{"num_hidden_layers": 15, "hidden_size": 320, "num_attention_heads": 4, "num_key_value_heads": 2, "head_dim": 64, "intermediate_size": 1728, "vocab_size": 8192, "hidden_act": "swiglu", "norm": "rmsnorm", "norm_place": "pre", "norm_eps": 1e-05, "positions": "rope", "rope_theta": 10000.0, "rope_fraction": 1.0, "qk_norm": false, "attn_scale": 0.125, "bias": "none", "tie_word_embeddings": false, "parallel_block": false, "init": "uniform", "init_std_qkv": 0.0248, "init_std_o": 0.0, "init_std_up": 0.0248, "init_std_down": 0.0, "optimizer": "soap_variant", "learning_rate": 0.0076, "beta1": 0.95, "beta2": 0.99, "weight_decay": 0.049, "lr_head": 0.00813, "max_grad_norm": 0.5, "warmup_steps": 200, "schedule": "wsd", "decay_fraction": 1.0, "decay_shape": "linear", "final_lr_fraction": 0.05, "batch_tokens": 262144, "max_seq_len": 384, "doc_mask": true, "train_tokens": 861200000, "max_steps": 3286, "dataset": "wikipedia_en"}
Each number is 200 + 20 x the weight over its row's rms, rounded and kept within 0 to 999. Layers, rows and columns count from 0. The size before them is the row's rms in percent of the matrix's.

# gate: layer 12 MLP gate, 1728x320, rms 0.181, rows 1247-1301, columns 200-239
# up: layer 12 MLP up, 1728x320, rms 0.188, rows 1247-1300, columns 200-239
# down: layer 12 MLP down (transposed), 1728x320, rms 0.176, rows 1247-1300, columns 200-239
gate1247,095,215,204,221,229,211,197,193,205,230,201,206,196,218,215,197,159,180,172,180,188,185,186,204,198,204,199,222,205,171,204,205,179,192,201,220,224,210,218,200,196
up1247,095,193,199,207,174,229,198,196,186,224,219,198,207,210,201,215,200,219,193,165,201,215,198,235,205,183,176,212,143,190,205,202,189,186,195,186,159,211,167,203,210
down1247,097,205,253,227,218,189,229,226,184,200,196,219,205,202,229,178,194,207,218,188,233,202,204,190,195,231,168,195,215,206,240,199,204,183,155,197,193,202,203,221,184
gate1248,095,192,188,195,171,233,231,227,184,210,186,200,211,201,183,205,239,198,221,213,173,226,191,187,212,203,255,176,198,188,213,161,232,213,211,243,206,208,176,189,200
up1248,095,197,186,212,188,213,198,222,212,235,218,184,197,230,168,207,210,244,217,185,184,195,187,191,173,233,217,186,188,200,196,183,185,231,195,191,207,206,206,203,213
down1248,097,179,216,201,190,177,211,161,226,181,209,193,174,212,159,231,202,176,204,198,240,210,219,226,199,189,222,234,181,193,180,200,177,162,209,192,208,202,202,206,155
gate1249,106,212,189,184,182,218,174,245,174,188,163,220,184,214,185,205,205,203,194,159,167,201,183,214,181,206,185,196,250,193,184,202,192,192,168,218,245,214,203,194,187
up1249,103,195,197,214,229,181,212,204,197,189,226,195,195,190,155,171,211,192,158,215,233,186,194,193,190,203,206,226,182,211,204,204,205,210,173,206,185,214,190,195,202
down1249,100,180,212,173,218,184,198,206,193,212,191,184,207,234,225,213,214,194,198,211,231,199,222,186,238,176,188,207,178,231,163,202,189,187,192,173,161,205,214,176,209
gate1250,101,198,172,227,199,220,203,178,201,210,221,170,215,180,207,166,237,189,201,176,200,229,194,183,181,207,159,169,195,194,172,180,217,213,217,189,227,184,223,229,170
up1250,102,196,182,204,181,195,189,172,235,163,198,186,205,193,213,231,204,200,226,201,172,227,251,214,205,184,217,188,206,212,238,192,198,201,184,205,206,143,190,199,193
down1250,103,206,213,165,185,185,236,167,209,181,198,206,187,188,181,181,197,189,226,187,206,201,221,188,202,222,215,209,175,170,239,211,162,159,179,196,190,186,182,177,159
gate1251,101,200,224,249,185,213,193,201,192,200,189,196,184,218,172,161,199,226,172,171,203,188,204,198,235,228,229,192,187,189,204,248,204,183,202,206,221,187,207,183,216
up1251,107,218,184,213,145,213,211,226,206,208,193,216,227,221,182,210,209,211,166,215,180,158,240,208,180,205,241,220,197,189,207,216,178,206,215,202,203,213,194,177,190
down1251,106,202,182,204,212,206,208,187,200,225,188,207,202,195,175,176,203,203,230,225,206,214,246,218,194,227,232,214,199,125,212,181,191,185,190,199,218,181,199,165,188
gate1252,101,239,205,191,189,235,197,190,186,204,220,208,235,181,219,228,217,165,207,219,170,186,234,238,198,175,185,160,208,209,200,198,178,210,208,190,229,178,238,215,206
up1252,102,194,192,239,201,178,201,201,213,158,209,209,213,250,228,189,204,228,178,205,214,166,231,166,230,174,215,195,209,203,177,213,198,194,169,207,174,206,181,191,189
down1252,099,187,187,216,216,219,188,161,172,164,189,197,162,184,207,166,196,253,174,211,188,231,199,220,200,191,207,218,166,206,177,196,200,211,178,216,188,187,152,167,197
gate1253,108,215,193,205,192,217,174,167,188,212,215,183,209,174,186,211,207,220,209,198,159,186,225,213,215,207,195,201,186,213,186,220,224,212,237,215,159,189,217,225,189
up1253,104,184,189,233,210,175,226,221,162,197,201,183,181,184,183,192,237,186,187,223,205,170,167,215,192,205,219,195,198,206,197,202,179,190,185,211,204,185,201,202,224
down1253,104,228,177,205,177,182,215,192,181,205,219,168,219,197,219,148,177,176,181,177,228,227,168,246,222,213,180,196,211,189,215,210,158,228,238,186,196,212,181,209,206
gate1254,100,168,220,203,216,235,228,184,224,237,208,189,207,159,242,206,200,193,176,209,187,202,233,213,251,204,224,188,178,196,213,181,225,190,186,189,190,214,186,214,172
up1254,098,226,166,208,225,159,223,173,217,182,201,198,190,198,212,217,195,188,178,205,202,242,175,169,201,181,189,189,195,225,193,219,164,163,202,194,179,181,210,210,170
down1254,096,211,202,230,201,162,217,178,182,221,200,216,229,162,194,192,178,203,189,232,184,214,172,227,202,207,206,213,199,235,196,203,178,195,170,176,223,179,174,178,205
gate1255,095,231,209,186,202,204,207,203,223,229,185,214,195,196,167,246,208,199,209,188,194,197,206,201,163,239,218,200,216,199,207,197,218,172,179,192,204,198,192,214,160
up1255,093,177,229,205,179,197,169,207,188,219,187,195,185,191,209,214,257,208,215,208,220,195,221,215,185,206,202,235,213,189,222,180,190,190,190,161,214,200,187,201,188
down1255,097,208,218,219,218,203,202,187,188,194,166,221,199,177,183,179,158,210,191,213,166,208,194,200,192,246,220,219,162,193,245,224,221,171,204,220,215,218,230,207,196
gate1256,097,216,196,197,204,180,200,183,208,189,202,222,220,195,199,200,194,176,205,229,191,180,190,169,183,227,212,211,190,210,211,208,195,217,217,157,203,173,134,226,207
up1256,094,200,196,190,172,191,214,221,235,182,182,185,244,185,201,206,204,215,191,229,186,235,179,229,190,197,220,211,197,208,188,187,222,191,200,211,152,177,204,213,196
down1256,096,226,203,177,180,216,196,219,191,236,193,212,177,153,159,192,195,196,200,222,196,245,182,224,170,209,177,218,222,187,237,210,165,170,185,198,192,189,219,206,216
gate1257,099,182,202,180,232,211,219,215,196,184,188,193,189,184,181,181,232,191,206,186,213,208,204,256,186,207,196,213,210,210,212,191,210,179,205,204,205,216,222,175,210
up1257,099,209,224,209,227,214,209,194,197,196,210,189,210,208,216,212,181,153,217,212,170,230,202,211,181,221,200,188,168,192,179,181,196,216,188,227,253,189,220,186,215
down1257,100,177,170,183,239,213,201,228,164,206,214,221,191,194,197,173,174,156,210,204,206,207,207,189,221,193,224,201,173,183,182,213,241,253,185,226,175,156,246,207,197
gate1258,104,220,191,240,204,207,192,200,220,195,200,226,226,220,199,184,183,214,193,174,189,203,179,176,210,176,221,183,222,225,164,226,187,183,175,171,202,221,199,208,229
up1258,105,244,169,188,186,165,178,176,230,171,191,206,185,240,188,173,221,192,177,220,213,190,188,187,207,194,207,215,180,207,226,203,200,198,184,175,204,230,169,197,195
down1258,100,195,169,217,210,219,191,157,185,221,196,165,228,212,184,170,189,203,247,181,198,223,191,179,190,186,178,204,212,232,224,184,214,180,194,196,213,209,175,224,206
gate1259,098,224,207,200,192,211,206,191,168,224,186,202,167,191,204,196,181,204,206,239,182,219,198,161,194,192,228,192,242,245,164,185,226,199,191,203,166,196,214,222,157
up1259,100,183,202,172,220,228,198,196,194,205,144,220,203,175,173,190,237,213,214,203,202,203,195,202,198,200,211,204,218,176,196,201,181,197,190,185,213,232,188,210,231
down1259,096,213,214,215,200,200,184,189,213,223,224,199,202,189,210,180,190,176,192,171,201,187,219,228,225,208,184,157,204,169,207,237,203,203,190,208,235,212,175,190,173
gate1260,102,229,214,215,192,204,197,197,187,209,166,139,194,190,225,207,212,196,191,239,220,165,196,197,188,196,199,173,200,188,188,171,195,216,197,178,180,197,235,214,188
up1260,099,215,204,202,172,196,218,171,207,207,198,169,195,216,238,221,223,223,223,270,182,181,214,241,215,235,204,184,191,200,240,200,208,214,202,172,211,225,218,193,182
down1260,098,188,197,191,226,193,218,212,204,197,199,230,198,189,203,216,172,221,177,176,196,225,195,171,206,192,197,179,207,178,184,212,198,192,196,211,156,172,188,197,222
gate1261,096,201,193,180,192,219,224,235,196,194,179,216,178,219,220,192,187,205,203,186,179,219,203,210,207,200,208,198,181,173,197,212,176,214,189,183,174,216,203,189,179
up1261,100,208,207,163,204,176,186,196,218,176,201,207,200,200,217,208,200,209,193,193,198,197,191,225,201,229,184,226,175,186,211,189,205,218,204,171,191,218,223,197,178
down1261,103,211,232,192,223,187,209,203,210,201,203,202,170,190,229,227,228,185,173,236,187,208,188,211,201,199,193,173,218,216,216,197,191,166,212,167,171,228,210,185,193
gate1262,103,229,223,218,180,231,164,168,217,209,250,194,177,186,213,216,188,203,180,201,194,185,207,209,189,225,212,218,206,193,213,183,217,223,175,198,184,210,225,221,179
up1262,102,194,213,211,198,175,231,217,201,208,197,202,194,182,175,196,218,176,192,199,217,203,189,199,201,224,195,206,170,203,213,221,193,187,180,203,202,203,181,130,205
down1262,099,207,178,243,188,208,212,216,209,186,198,171,182,239,182,208,214,210,215,151,213,202,196,210,190,197,205,197,165,205,213,194,223,236,194,243,204,216,176,193,215
gate1263,097,213,202,183,197,197,218,179,201,229,170,180,168,184,202,191,197,186,202,203,192,198,209,245,193,195,204,185,229,229,209,174,207,205,243,174,199,214,230,216,207
up1263,097,235,177,199,203,156,203,198,193,204,200,217,189,221,185,164,199,194,192,186,193,208,194,205,228,175,184,198,176,188,197,222,234,221,221,214,208,202,205,177,222
down1263,092,206,213,209,230,200,182,217,187,234,187,188,184,205,199,222,129,200,175,187,182,207,210,188,238,176,230,216,212,179,222,179,221,210,216,173,190,184,190,213,182
gate1264,104,192,206,229,207,172,209,176,205,244,145,187,193,213,206,237,236,202,224,202,200,221,167,178,198,202,186,214,199,215,186,244,209,174,197,249,218,194,192,197,192
up1264,100,204,175,227,236,204,241,189,184,177,240,239,227,204,177,190,172,212,209,215,200,218,195,205,201,237,171,212,208,220,224,197,189,229,199,165,199,231,213,187,186
down1264,103,204,200,228,198,172,219,203,224,176,233,231,209,161,203,186,179,197,184,179,217,219,210,199,224,224,188,252,206,224,215,142,201,204,220,222,240,161,183,182,172
gate1265,104,222,200,227,228,224,210,189,229,187,167,203,214,204,200,221,180,202,193,198,230,212,208,163,213,209,199,224,166,178,198,218,218,217,209,210,193,204,200,171,201
up1265,107,212,204,183,185,188,212,213,190,165,205,187,233,211,207,222,162,204,204,205,194,159,208,213,239,197,224,198,229,230,212,196,212,213,216,216,210,204,198,175,202
down1265,105,196,214,191,196,205,212,224,207,211,198,245,184,212,182,208,217,187,201,162,196,198,217,190,218,188,168,205,182,201,186,214,207,196,207,216,147,178,167,183,214
gate1266,096,190,223,180,202,182,174,234,216,154,216,189,206,185,227,223,165,189,198,195,208,180,200,183,191,161,184,243,196,215,216,222,164,175,214,194,213,199,159,203,186
up1266,097,190,213,204,219,177,185,204,167,188,190,206,204,192,206,190,219,220,193,222,189,182,184,216,199,180,185,231,196,215,179,195,217,184,242,217,208,191,194,221,218
down1266,100,189,187,192,188,199,188,218,189,177,230,137,214,179,208,196,222,217,239,240,206,173,220,171,221,178,239,180,198,179,160,214,188,193,162,194,195,191,213,224,183
gate1267,097,241,171,183,192,171,211,190,208,222,214,203,221,174,184,175,212,179,182,196,211,198,166,190,212,149,184,195,203,197,207,242,194,164,200,226,191,203,201,183,195
up1267,099,200,184,181,196,168,203,168,191,177,207,202,198,205,192,204,187,209,229,209,162,178,149,206,220,175,201,187,171,221,190,204,170,208,234,205,178,209,211,194,216
down1267,098,208,206,205,211,198,203,179,187,192,219,199,181,196,200,238,202,196,202,191,206,203,198,189,198,198,207,205,207,189,202,206,217,178,205,229,192,222,162,199,230
gate1268,090,219,159,192,190,228,217,223,202,205,164,218,215,202,196,175,189,201,216,184,200,228,210,194,200,199,164,237,195,165,209,188,211,198,207,226,223,188,194,191,219
up1268,087,208,202,178,206,188,222,205,187,180,182,232,201,202,196,172,228,187,184,185,209,206,215,197,197,202,196,227,187,233,192,210,231,187,192,216,207,218,203,191,234
down1268,101,168,237,198,210,211,162,172,179,220,179,209,157,266,178,210,246,220,185,206,157,200,205,218,225,202,203,185,203,197,217,246,217,192,213,219,198,177,182,221,199
gate1269,105,212,210,171,228,196,212,211,232,188,155,205,151,157,191,238,208,174,205,189,168,212,234,212,219,182,197,177,201,162,180,195,192,233,200,191,222,196,207,185,232
up1269,101,206,176,199,166,204,203,184,212,205,226,202,201,235,186,214,148,196,208,220,237,202,163,202,225,210,203,236,166,205,191,213,198,196,232,167,208,200,245,184,200
down1269,103,176,193,194,207,204,193,191,150,188,217,176,212,188,201,196,228,185,195,203,183,180,155,228,161,187,179,165,192,214,213,207,236,188,201,205,187,216,221,212,208
gate1270,107,218,179,163,215,177,209,193,208,195,166,200,225,189,186,192,188,183,213,200,177,238,154,190,202,209,228,188,207,180,209,196,240,175,197,202,172,210,207,220,198
up1270,105,190,197,209,200,193,193,231,176,169,237,186,191,228,182,218,185,195,217,177,192,203,218,222,188,222,148,170,212,192,181,202,193,182,203,184,237,190,202,189,180
down1270,099,164,219,223,202,180,216,199,198,187,188,199,196,212,203,249,195,147,164,206,210,221,207,196,209,194,229,212,187,181,191,201,197,228,219,178,242,185,207,185,165
gate1271,092,180,243,180,170,226,207,203,212,197,210,215,187,177,218,195,202,189,193,250,196,222,177,205,218,232,226,192,187,182,198,181,209,198,192,222,209,205,201,202,195
up1271,093,186,201,200,215,185,197,231,195,222,209,170,200,181,196,205,219,205,165,173,171,222,214,175,206,209,205,193,184,207,209,162,208,196,165,204,212,208,189,207,189
down1271,094,262,187,207,182,216,212,211,206,164,209,179,191,162,186,206,198,216,187,219,200,197,201,213,178,187,197,244,213,198,199,205,180,216,191,194,205,188,188,227,202
gate1272,098,212,232,188,223,223,188,200,190,208,191,179,151,200,236,194,198,193,204,177,211,203,198,208,226,192,212,197,248,242,183,186,195,224,197,193,249,206,219,240,208
up1272,099,200,168,197,231,183,218,191,210,218,193,238,161,195,230,184,178,203,196,191,180,221,180,178,173,185,215,189,201,164,193,209,234,204,186,212,230,201,202,184,209
down1272,100,178,204,208,178,195,197,202,229,170,217,182,215,236,181,201,169,175,220,232,175,183,193,198,232,219,209,197,175,216,212,193,210,208,186,221,169,175,245,199,188
gate1273,095,229,201,178,203,182,192,191,201,198,154,198,191,182,191,196,194,192,183,197,194,210,214,187,179,213,218,161,221,226,240,181,183,191,196,224,202,232,216,211,167
up1273,094,222,199,208,186,208,190,191,198,238,194,194,157,222,204,211,182,203,201,224,225,205,191,202,176,182,239,202,193,198,169,201,218,213,219,202,205,210,184,219,159
down1273,096,203,173,220,203,211,192,194,196,233,219,168,192,207,162,192,236,197,223,170,211,193,234,186,221,188,201,225,185,231,198,217,221,192,200,207,154,222,214,202,213
gate1274,102,221,205,219,209,223,197,214,176,189,192,186,210,201,203,200,219,194,200,197,222,207,186,174,197,211,212,221,230,197,181,247,159,210,212,175,204,168,205,213,200
up1274,104,198,178,183,217,193,224,181,189,203,222,198,196,173,155,175,195,215,201,198,190,194,209,209,214,201,175,234,186,222,212,184,196,221,237,219,181,219,207,190,216
down1274,095,225,196,169,191,209,173,193,202,195,185,228,216,202,193,209,208,204,184,207,157,236,204,221,183,205,200,188,221,179,207,164,182,156,191,172,192,241,210,188,203
gate1275,094,184,224,199,221,184,195,186,210,189,180,233,206,209,188,184,217,206,185,199,174,188,204,195,227,195,212,221,169,195,181,232,187,207,204,183,199,195,198,178,189
up1275,088,183,216,192,204,206,178,228,196,218,218,239,213,245,177,250,205,209,204,195,189,189,197,197,238,199,232,205,177,210,158,195,174,224,195,207,231,171,169,180,196
down1275,096,214,188,191,185,178,158,200,163,196,196,201,184,170,216,207,226,211,191,220,198,197,208,179,166,228,225,205,234,199,227,179,164,168,186,165,197,195,210,210,225
gate1276,100,198,162,191,205,209,240,156,189,218,198,172,175,248,176,202,194,188,221,202,152,164,188,233,205,211,190,147,230,189,215,211,235,219,177,205,225,201,176,214,234
up1276,096,194,158,168,181,198,173,195,188,186,232,221,211,223,210,201,204,199,180,168,228,193,168,176,207,216,203,149,212,216,207,205,210,202,175,214,196,162,201,153,219
down1276,101,200,171,208,167,203,202,204,186,163,220,197,223,208,192,211,222,180,173,174,205,170,247,173,163,196,173,224,189,163,199,202,229,231,205,200,212,223,177,146,191
gate1277,107,185,198,182,183,251,169,229,196,208,189,203,177,206,191,168,184,183,221,158,220,210,197,212,195,202,174,225,151,223,212,169,183,234,205,158,187,221,193,204,241
up1277,099,230,192,234,187,216,239,175,224,202,180,222,204,182,191,209,168,227,185,223,170,188,168,214,248,176,187,224,208,210,228,223,200,198,187,179,208,220,212,194,190
down1277,099,204,200,213,165,210,222,220,190,200,226,165,173,199,200,220,168,207,209,160,218,206,199,200,180,199,208,215,184,200,178,194,217,175,243,193,184,196,200,169,216
gate1278,105,194,202,235,160,208,204,195,167,163,203,204,169,228,213,164,208,227,208,187,211,188,184,208,230,187,176,193,204,206,250,215,213,214,186,220,227,188,240,195,174
up1278,099,182,181,198,180,215,207,216,165,187,180,189,161,181,217,177,196,220,198,186,209,219,196,182,207,179,212,170,173,191,194,187,208,197,201,206,241,212,196,190,222
down1278,100,179,200,187,195,217,203,205,199,208,193,212,217,204,230,211,184,186,205,188,183,214,199,200,206,190,198,204,175,218,181,164,196,196,214,179,155,220,203,195,181
gate1279,098,222,236,207,199,189,217,236,165,205,186,181,177,205,200,205,171,225,199,203,197,176,179,208,204,201,188,185,214,233,172,241,192,173,203,188,228,204,182,185,204
up1279,098,176,209,227,182,242,214,204,223,197,192,181,237,190,227,205,221,206,189,212,190,211,199,201,247,204,195,175,194,182,177,213,223,228,230,197,204,176,165,211,201
down1279,097,230,195,179,195,175,219,233,199,235,219,186,203,208,180,223,182,173,182,202,187,186,200,205,183,195,211,221,215,185,226,226,216,191,187,211,192,176,203,225,204
gate1280,093,205,215,182,170,191,197,196,200,206,214,179,206,240,188,203,220,196,188,209,188,202,217,196,170,216,179,224,205,190,165,221,202,199,180,174,225,207,209,182,167
up1280,087,200,209,185,202,189,183,197,209,224,191,218,185,178,205,223,235,195,184,190,178,213,205,199,187,189,217,180,221,215,219,193,175,238,205,192,195,189,160,164,233
down1280,094,220,207,194,210,250,204,200,183,213,204,223,203,269,195,230,184,170,197,220,184,171,191,199,192,198,229,201,190,181,203,243,197,200,189,231,194,160,149,195,157
gate1281,097,242,226,205,201,214,233,203,183,164,215,175,220,179,237,176,159,160,178,196,211,170,197,187,203,247,217,177,197,224,202,186,189,203,165,187,203,164,237,203,199
up1281,098,197,195,197,220,234,202,189,219,195,178,187,208,209,193,221,211,224,176,207,199,181,205,196,218,162,212,206,186,178,213,197,223,196,219,159,201,175,174,180,171
down1281,097,186,209,242,196,208,208,195,195,201,211,213,183,228,203,225,184,219,181,212,196,200,191,191,196,198,208,149,198,180,208,165,200,201,232,237,211,207,189,209,229
gate1282,107,229,196,209,223,217,207,191,222,196,170,210,180,178,190,205,227,218,194,188,244,210,195,220,238,208,217,187,220,206,233,175,196,206,191,228,221,197,208,183,207
up1282,100,219,160,187,234,211,195,193,240,208,192,187,180,211,225,191,225,210,198,239,181,186,229,205,206,181,176,204,188,193,226,191,236,191,198,176,222,220,215,196,199
down1282,100,184,179,184,182,189,235,204,186,206,213,197,206,212,198,192,207,218,188,181,187,194,202,203,231,187,208,197,215,187,207,207,200,155,217,218,192,205,201,183,208
gate1283,100,196,188,152,206,160,169,217,177,182,224,175,162,215,178,211,204,170,230,221,204,188,183,214,232,213,208,165,216,205,224,235,190,208,216,215,210,208,197,208,216
up1283,099,223,172,218,163,209,180,210,171,148,217,214,174,190,196,189,215,247,153,229,214,193,227,196,216,208,185,228,190,203,200,175,213,222,170,204,185,141,221,206,225
down1283,099,197,172,201,192,183,223,182,152,205,180,192,191,187,190,202,183,191,226,217,192,185,168,198,216,206,183,209,206,226,205,212,231,192,214,222,197,212,199,235,209
gate1284,099,186,191,178,204,202,208,175,218,219,180,203,175,179,209,191,192,187,205,166,216,207,205,200,199,226,213,173,222,183,194,235,202,190,234,217,194,200,221,175,191
up1284,105,210,209,182,174,201,190,181,209,223,204,197,193,214,246,183,227,186,199,190,195,172,208,222,189,232,180,186,194,199,207,233,186,190,196,197,247,183,203,209,192
down1284,104,189,202,187,214,200,181,214,244,197,188,178,209,223,194,173,218,194,218,225,202,215,201,242,186,208,208,140,182,175,189,184,201,165,230,166,185,209,207,191,211
gate1285,098,185,166,164,187,194,209,150,223,202,201,211,171,203,209,172,213,194,185,234,200,190,196,225,189,197,182,199,190,201,214,185,213,209,237,267,219,238,202,204,211
up1285,098,231,189,182,189,192,223,164,191,214,185,235,212,218,208,190,208,204,193,203,216,231,174,227,183,187,201,199,194,185,214,185,210,180,192,233,240,228,223,211,187
down1285,098,167,244,174,195,189,239,182,187,192,197,196,226,284,225,218,184,213,194,173,204,196,215,185,214,239,201,196,199,197,172,205,190,197,230,192,214,194,153,187,204
gate1286,096,202,183,180,176,171,244,189,217,220,200,203,173,227,201,214,194,220,225,210,222,225,211,214,221,196,188,197,211,185,181,202,178,207,213,157,259,208,177,185,140
up1286,097,175,212,182,189,170,209,203,207,216,185,222,206,214,224,186,159,157,187,183,226,163,201,208,211,198,240,200,192,232,215,213,242,221,211,181,202,191,199,212,200
down1286,098,225,224,203,244,171,217,242,195,205,232,187,214,216,181,178,247,219,213,172,196,182,195,215,221,192,186,192,230,227,226,210,222,218,175,189,201,157,223,194,184
gate1287,104,186,152,199,212,205,191,160,164,221,232,228,205,184,182,231,177,187,217,216,189,183,214,215,226,225,210,181,246,183,193,235,195,200,196,191,196,245,218,158,226
up1287,104,183,221,220,197,176,185,187,229,200,225,198,215,199,160,190,200,232,194,191,204,193,193,203,171,229,169,191,175,165,201,179,200,189,186,205,160,179,172,203,218
down1287,102,188,203,204,223,171,219,176,210,218,206,186,233,213,205,204,211,189,178,176,202,212,219,210,199,192,210,184,193,206,185,176,208,192,202,231,198,204,190,213,196
gate1288,095,186,204,182,210,173,207,222,218,185,228,221,197,203,257,186,237,199,196,243,173,208,237,198,210,227,201,177,245,183,219,189,174,196,187,177,180,218,184,185,188
up1288,094,215,175,219,210,223,178,208,190,195,185,209,210,208,193,198,214,201,190,183,237,167,190,197,204,193,260,204,205,210,165,213,179,199,200,207,203,210,184,189,181
down1288,091,178,223,186,212,193,171,201,156,198,205,234,190,140,219,193,193,184,199,224,166,234,211,191,199,187,253,184,207,179,201,211,187,185,204,170,187,204,210,182,175
gate1289,108,210,220,163,200,214,191,183,197,190,201,168,206,208,228,196,212,219,169,208,223,184,221,219,214,208,200,236,187,173,236,184,216,206,183,242,201,232,262,202,222
up1289,109,219,218,189,217,202,226,191,211,170,213,180,206,200,184,199,151,185,198,186,189,182,194,194,172,199,170,199,194,203,220,210,214,175,195,228,199,204,201,186,211
down1289,105,219,181,203,194,222,171,198,235,176,168,161,196,238,206,174,225,218,232,209,200,191,191,184,185,186,193,217,181,211,188,199,229,167,209,198,208,174,223,246,202
gate1290,101,201,227,193,204,167,215,180,211,196,222,189,219,216,180,219,241,181,198,185,197,178,182,197,171,209,169,201,224,213,197,211,188,203,176,206,219,234,205,171,177
up1290,102,231,235,204,220,215,187,210,188,206,201,174,188,227,175,240,194,199,231,242,243,149,193,198,217,229,179,221,165,203,201,173,206,201,231,207,177,183,211,190,182
down1290,103,187,171,164,199,207,206,177,192,189,218,217,191,211,179,233,224,205,192,220,161,170,190,168,213,208,191,212,221,215,233,196,201,219,188,186,222,177,223,226,203
gate1291,108,199,173,203,217,199,221,168,211,216,216,214,188,183,203,195,191,179,189,199,223,242,208,203,166,221,221,197,191,204,222,191,187,174,206,211,202,160,190,212,210
up1291,109,188,214,197,176,210,222,175,189,196,196,226,195,184,194,209,203,198,173,188,212,212,172,228,224,165,190,169,205,181,208,248,205,182,200,214,205,217,218,158,196
down1291,105,239,181,181,219,161,207,197,219,185,192,185,234,198,198,161,212,166,216,168,200,210,186,195,207,188,200,200,235,225,193,237,187,214,230,236,206,210,206,209,193
gate1292,101,185,161,196,180,231,207,244,161,163,195,217,194,223,172,209,173,210,247,199,220,195,242,203,184,209,182,197,232,213,204,214,195,177,216,197,227,237,207,159,219
up1292,099,201,201,228,189,207,205,165,216,232,181,161,207,216,205,210,170,175,198,202,195,191,210,191,200,206,193,185,207,191,199,193,204,190,200,224,186,221,186,200,215
down1292,098,209,172,203,216,194,211,235,194,181,211,160,201,224,197,211,196,179,196,207,191,179,228,238,195,196,237,179,216,195,226,222,196,223,178,204,216,200,234,174,196
gate1293,099,163,239,187,211,170,198,216,162,204,202,195,171,204,211,199,171,197,220,191,153,219,197,207,170,222,205,177,229,249,210,185,192,197,234,182,177,205,150,175,185
up1293,097,210,233,161,195,178,234,257,196,157,210,183,204,200,192,229,210,158,190,157,212,210,173,219,216,146,217,196,179,200,211,224,197,195,185,235,214,212,222,208,203
down1293,097,222,232,187,185,212,204,187,218,200,201,230,193,194,231,194,174,197,171,183,202,207,198,203,234,244,188,204,173,212,193,202,191,197,177,233,205,195,196,223,211
gate1294,096,202,186,204,202,167,228,199,188,209,227,184,194,215,224,214,223,194,185,201,216,170,175,191,192,203,190,211,200,203,251,204,211,175,193,206,216,185,200,208,173
up1294,097,185,207,196,203,174,200,211,187,162,212,186,210,175,217,218,186,190,214,187,216,178,215,165,182,234,185,216,201,185,208,190,194,182,196,221,194,224,188,209,215
down1294,095,188,216,171,198,220,216,170,199,219,219,202,165,185,199,238,163,177,227,197,203,228,223,198,220,168,226,148,212,168,217,225,229,192,204,199,221,191,193,230,236
gate1295,104,215,210,201,220,197,171,189,183,231,216,192,224,202,205,126,168,194,233,212,164,227,219,179,200,214,210,222,197,203,173,216,210,220,208,205,224,224,178,250,213
up1295,104,227,182,222,163,207,181,194,233,181,201,197,159,176,217,187,177,200,230,204,210,176,192,216,193,201,176,231,231,206,182,242,215,244,225,185,231,178,213,153,244
down1295,098,211,181,210,172,187,184,196,201,212,192,196,197,228,220,221,183,199,191,178,218,204,195,195,185,212,206,163,175,193,192,194,198,182,234,193,229,182,207,186,258
gate1296,095,193,227,244,223,192,175,209,212,193,235,189,168,203,225,176,194,160,198,205,208,191,190,207,169,207,155,199,198,203,168,227,179,197,183,211,168,207,219,237,219
up1296,093,217,187,189,145,239,202,174,212,212,202,199,223,181,193,222,177,196,171,211,205,218,200,201,186,203,200,155,170,223,215,214,232,177,234,222,196,175,174,188,199
down1296,097,210,192,164,209,196,213,204,228,207,164,219,210,225,186,229,181,164,232,194,190,158,195,156,145,226,185,206,188,181,186,195,184,192,191,180,198,238,163,168,191
gate1297,102,240,182,160,225,194,199,200,193,212,183,224,219,178,209,188,174,255,201,186,212,220,158,244,182,220,197,184,208,190,191,170,196,234,192,189,204,220,205,152,183
up1297,100,213,230,204,192,163,229,230,208,212,201,207,188,189,208,201,219,174,201,205,233,214,197,224,180,212,174,182,189,160,183,198,186,209,186,211,174,212,202,199,222
down1297,101,205,203,168,222,207,193,186,164,206,197,180,172,206,207,209,195,186,233,214,200,230,201,218,186,173,203,203,161,184,182,192,200,208,205,204,227,188,205,218,217
gate1298,097,199,187,164,206,180,180,227,194,207,180,144,170,185,221,198,225,176,235,197,175,189,207,210,200,230,206,204,198,231,199,206,197,202,210,181,225,164,164,197,219
up1298,095,201,207,174,214,240,185,200,204,193,205,192,190,219,190,210,202,249,220,168,219,209,192,208,215,192,210,196,183,164,203,160,212,203,221,196,215,201,212,185,196
down1298,101,188,177,193,173,218,197,216,194,224,248,231,204,191,232,176,183,207,197,178,171,180,235,190,161,217,202,181,191,220,190,189,198,172,155,230,197,165,173,163,218
gate1299,105,212,179,210,222,210,167,196,194,197,169,203,202,169,183,219,181,169,191,195,169,198,222,207,173,208,198,209,194,210,225,194,247,205,259,202,194,186,215,207,193
up1299,104,175,187,216,178,207,175,182,209,195,202,191,219,231,214,178,177,220,183,182,205,179,183,187,149,228,219,166,227,189,194,163,210,158,192,189,190,223,183,241,216
down1299,104,215,240,216,179,192,173,218,195,180,192,172,190,166,271,182,210,227,196,189,190,202,203,180,225,200,211,182,186,196,207,167,206,248,211,184,214,198,199,215,172
gate1300,090,205,235,195,220,233,166,169,209,199,184,187,220,206,190,203,226,210,165,216,217,171,208,208,200,191,182,186,209,211,202,184,183,201,217,197,183,200,205,234,171
up1300,094,217,193,225,231,212,199,192,171,190,208,221,222,205,195,204,196,211,185,189,211,214,182,208,178,264,212,249,211,182,230,203,210,201,215,209,181,191,192,206,187
down1300,098,210,207,215,206,176,196,234,185,168,184,174,201,183,213,215,200,225,208,187,204,219,197,195,184,179,175,191,190,205,166,185,219,232,186,201,189,210,189,186,214
gate1301,102,201,189,216,184,222,197,188,200,192,179,209,206,197,217,199,207,177,184,193,199,226,180,230,224,202,161,210,211,191,190,203,173,247,200,208,232,226,204,254,232